config.yaml
num_key_value_heads: 6
intermediate_size: 704
vocab_size: 8192
positions: "rope"
parallel_block: false
init_std_up: 0.0334
learning_rate: 0.00941
lr_mult_down: 2.0
lr_head: 0.00634
max_seq_len: 1024
doc_mask: true
Each number is 50 + 15 x the weight over its row's rms, rounded and kept within 0 to 99. Layers, rows and columns count from 0. The size before them is the row's rms in percent of the matrix's.

# layer 8 attention value, 192x256, rms 0.26, rows 58-63, columns 0-127
099:81 68 37 36 42 29 55 44 66 48 48 77 57 71 51 76 45 40 80 63 55 57 73 57 50 61 72 35 43 38 69 68 45 71 55 39 32 48 41 68 30 36 70 46 81 19 44 60 43 38 58 47 60 49 65 57 67 62 68 42 64 66 41 70 42 40 64 53 30 60 60 53 51 56 56 42 20 70 58 65 38 27 50 79 46 53 43 51 63 55 32 59 60 59 71 63 42 58 34 35 45 46 62 64 58 67 64 45 52 48 45 40 35 39 56 68 23 56 33 64 71 65 79 55 57 69 35 46
101:43 39 88 59 69 66 19 45 34 37 38 53 54 66 48 41 50 67 34 63 70 55 59 70 44 63 49 52 59 22 38 59 68 59 59 71 59 48 36 33 75 66 26 52 29 30 53 46 34 53 58 80 52 64 42 26 59 58 47 65 54 64 68 80 34 34 49 41 47 49 62 42 48 44 72 63 48 46 62 53 68 43 40 48 55 32 54 58 17 39 30 28 72 46 69 59 12 17 60 53 43 40 89 56 49 17 41 60 54 62 47 20 35 41 78 23 76 55 73 47 54 23 30 46 60 63 47 67
095:40 50 42 75 67 81 64 52 48 68 37 36 48 21 75 65 67 49 69 46 32 57 30 64 52 55 68 27 31 66 25 36 38 40 35 77 41 39 48 64 48 51 72 58 51 54 33 68 29 57 49 61 75 39 48 59 37 42 31 66 61 47 38 67 46 17 21 39 66 58 49 79 36 72 63 71 49 87 41 61 77 66 63 63 59 43 53 32 54 39 45 48 32 08 33 78 54 18 42 42 71 56 37 46 48 74 40 54 57 35 61 41 38 53 42 44 62 35 35 68 45 47 48 43 30 45 43 45
096:60 37 25 29 61 46 43 56 41 70 55 53 39 27 41 45 32 40 70 27 45 36 46 50 50 58 39 46 45 37 36 57 39 44 34 44 79 73 73 40 39 43 58 50 33 44 64 51 85 55 47 43 30 37 68 46 68 26 77 54 58 67 18 64 18 49 59 41 43 57 60 62 40 57 61 55 71 53 33 28 37 44 53 55 56 54 50 55 65 26 39 61 32 37 65 78 61 62 56 36 59 43 48 36 22 58 43 44 38 42 36 50 26 33 33 34 49 39 52 67 26 54 64 54 44 55 56 63
098:37 47 90 82 54 65 39 47 48 39 34 54 44 49 60 61 35 46 49 51 57 40 71 77 49 65 51 52 46 72 58 50 54 58 51 26 28 49 66 67 47 34 55 36 33 59 42 64 51 46 85 47 41 37 20 19 36 48 60 35 45 45 29 59 48 26 30 72 33 17 47 55 48 47 67 55 44 31 38 26 48 78 63 42 71 63 68 43 67 34 24 44 39 51 54 22 35 42 32 45 38 74 68 49 35 38 67 30 25 28 31 61 62 33 63 58 46 54 53 50 40 66 45 50 55 52 43 53
099:61 60 50 52 81 53 68 47 59 40 44 77 13 83 42 60 73 65 24 34 15 33 68 64 46 35 48 76 36 52 57 65 58 67 37 66 41 32 53 94 43 82 50 45 50 66 34 35 49 49 32 69 42 43 48 49 45 65 40 64 70 59 45 51 57 33 41 21 57 45 37 60 59 61 60 27 48 44 27 44 40 69 30 59 67 67 78 38 53 37 31 45 54 66 49 58 41 49 73 62 42 60 57 42 42 39 21 54 42 62 67 72 27 35 64 34 55 74 77 67 43 56 54 46 39 41 36 48
# layer 8 attention output (transposed), 192x256, rms 0.283, rows 58-62, columns 0-127
098:42 58 74 31 55 53 75 49 29 64 40 52 76 67 63 50 16 46 75 67 44 43 27 55 60 54 35 56 67 57 72 49 39 64 57 33 68 32 59 72 37 51 71 40 62 42 33 33 53 56 56 41 36 55 39 38 58 49 20 52 49 61 67 44 70 34 53 35 70 30 40 64 70 35 66 52 45 59 55 38 52 74 41 53 29 75 52 69 47 54 57 53 71 24 62 38 54 34 47 44 46 53 81 44 17 60 57 52 53 58 46 56 56 66 34 58 51 64 57 80 23 45 45 65 44 40 58 52
100:50 43 38 19 47 42 33 87 70 53 33 37 57 45 64 71 50 52 38 57 39 56 36 75 60 40 36 58 33 32 44 60 51 64 45 62 40 67 53 53 38 49 39 39 47 50 49 75 43 63 54 39 31 64 49 33 73 47 25 49 53 52 48 00 35 48 39 47 37 64 25 63 56 71 56 79 75 39 48 33 41 34 47 60 49 42 49 19 65 48 45 48 44 58 41 60 34 56 37 47 47 37 49 47 74 61 53 60 54 73 48 80 21 30 29 54 49 61 51 23 39 65 47 65 14 46 50 42
094:49 75 50 54 68 53 29 27 57 50 42 46 28 44 17 43 18 48 64 23 44 41 39 36 42 35 44 54 34 48 44 53 62 38 55 48 71 52 49 47 42 71 45 64 39 26 86 79 42 61 62 59 47 64 39 28 48 52 58 70 47 53 79 60 45 39 24 45 26 52 51 69 25 28 48 37 35 28 46 45 42 57 25 84 62 73 58 92 48 57 48 34 75 59 38 57 60 44 29 38 51 59 50 47 33 81 55 40 41 44 43 51 35 70 62 46 44 20 67 37 19 41 51 31 68 37 69 38
095:49 35 48 26 52 67 40 56 73 50 51 73 49 76 29 34 50 42 72 20 62 76 68 46 26 74 43 77 23 34 44 43 63 55 42 38 56 42 64 90 56 44 79 45 39 42 61 53 57 45 40 51 63 19 47 37 55 62 55 41 55 45 80 53 37 43 25 47 48 57 48 64 62 48 21 59 50 43 30 45 60 49 52 29 27 62 49 68 57 29 49 35 18 34 21 48 46 47 78 43 54 27 45 55 66 76 64 37 32 52 46 18 69 29 50 41 32 53 44 47 47 53 64 39 25 41 33 48
102:55 63 69 63 40 45 32 56 47 34 49 56 33 63 70 34 67 57 46 49 32 49 33 54 59 43 54 56 51 51 51 69 85 54 23 64 26 00 35 63 45 60 66 64 49 32 64 49 53 34 58 65 46 60 49 38 67 82 34 48 46 45 46 38 37 58 71 64 61 47 37 39 43 36 54 33 72 27 48 61 47 49 59 38 51 60 39 49 58 66 46 49 96 45 64 21 50 37 39 52 21 68 63 44 79 51 43 58 18 32 53 56 60 31 47 55 43 55 56 45 48 26 44 67 38 52 60 32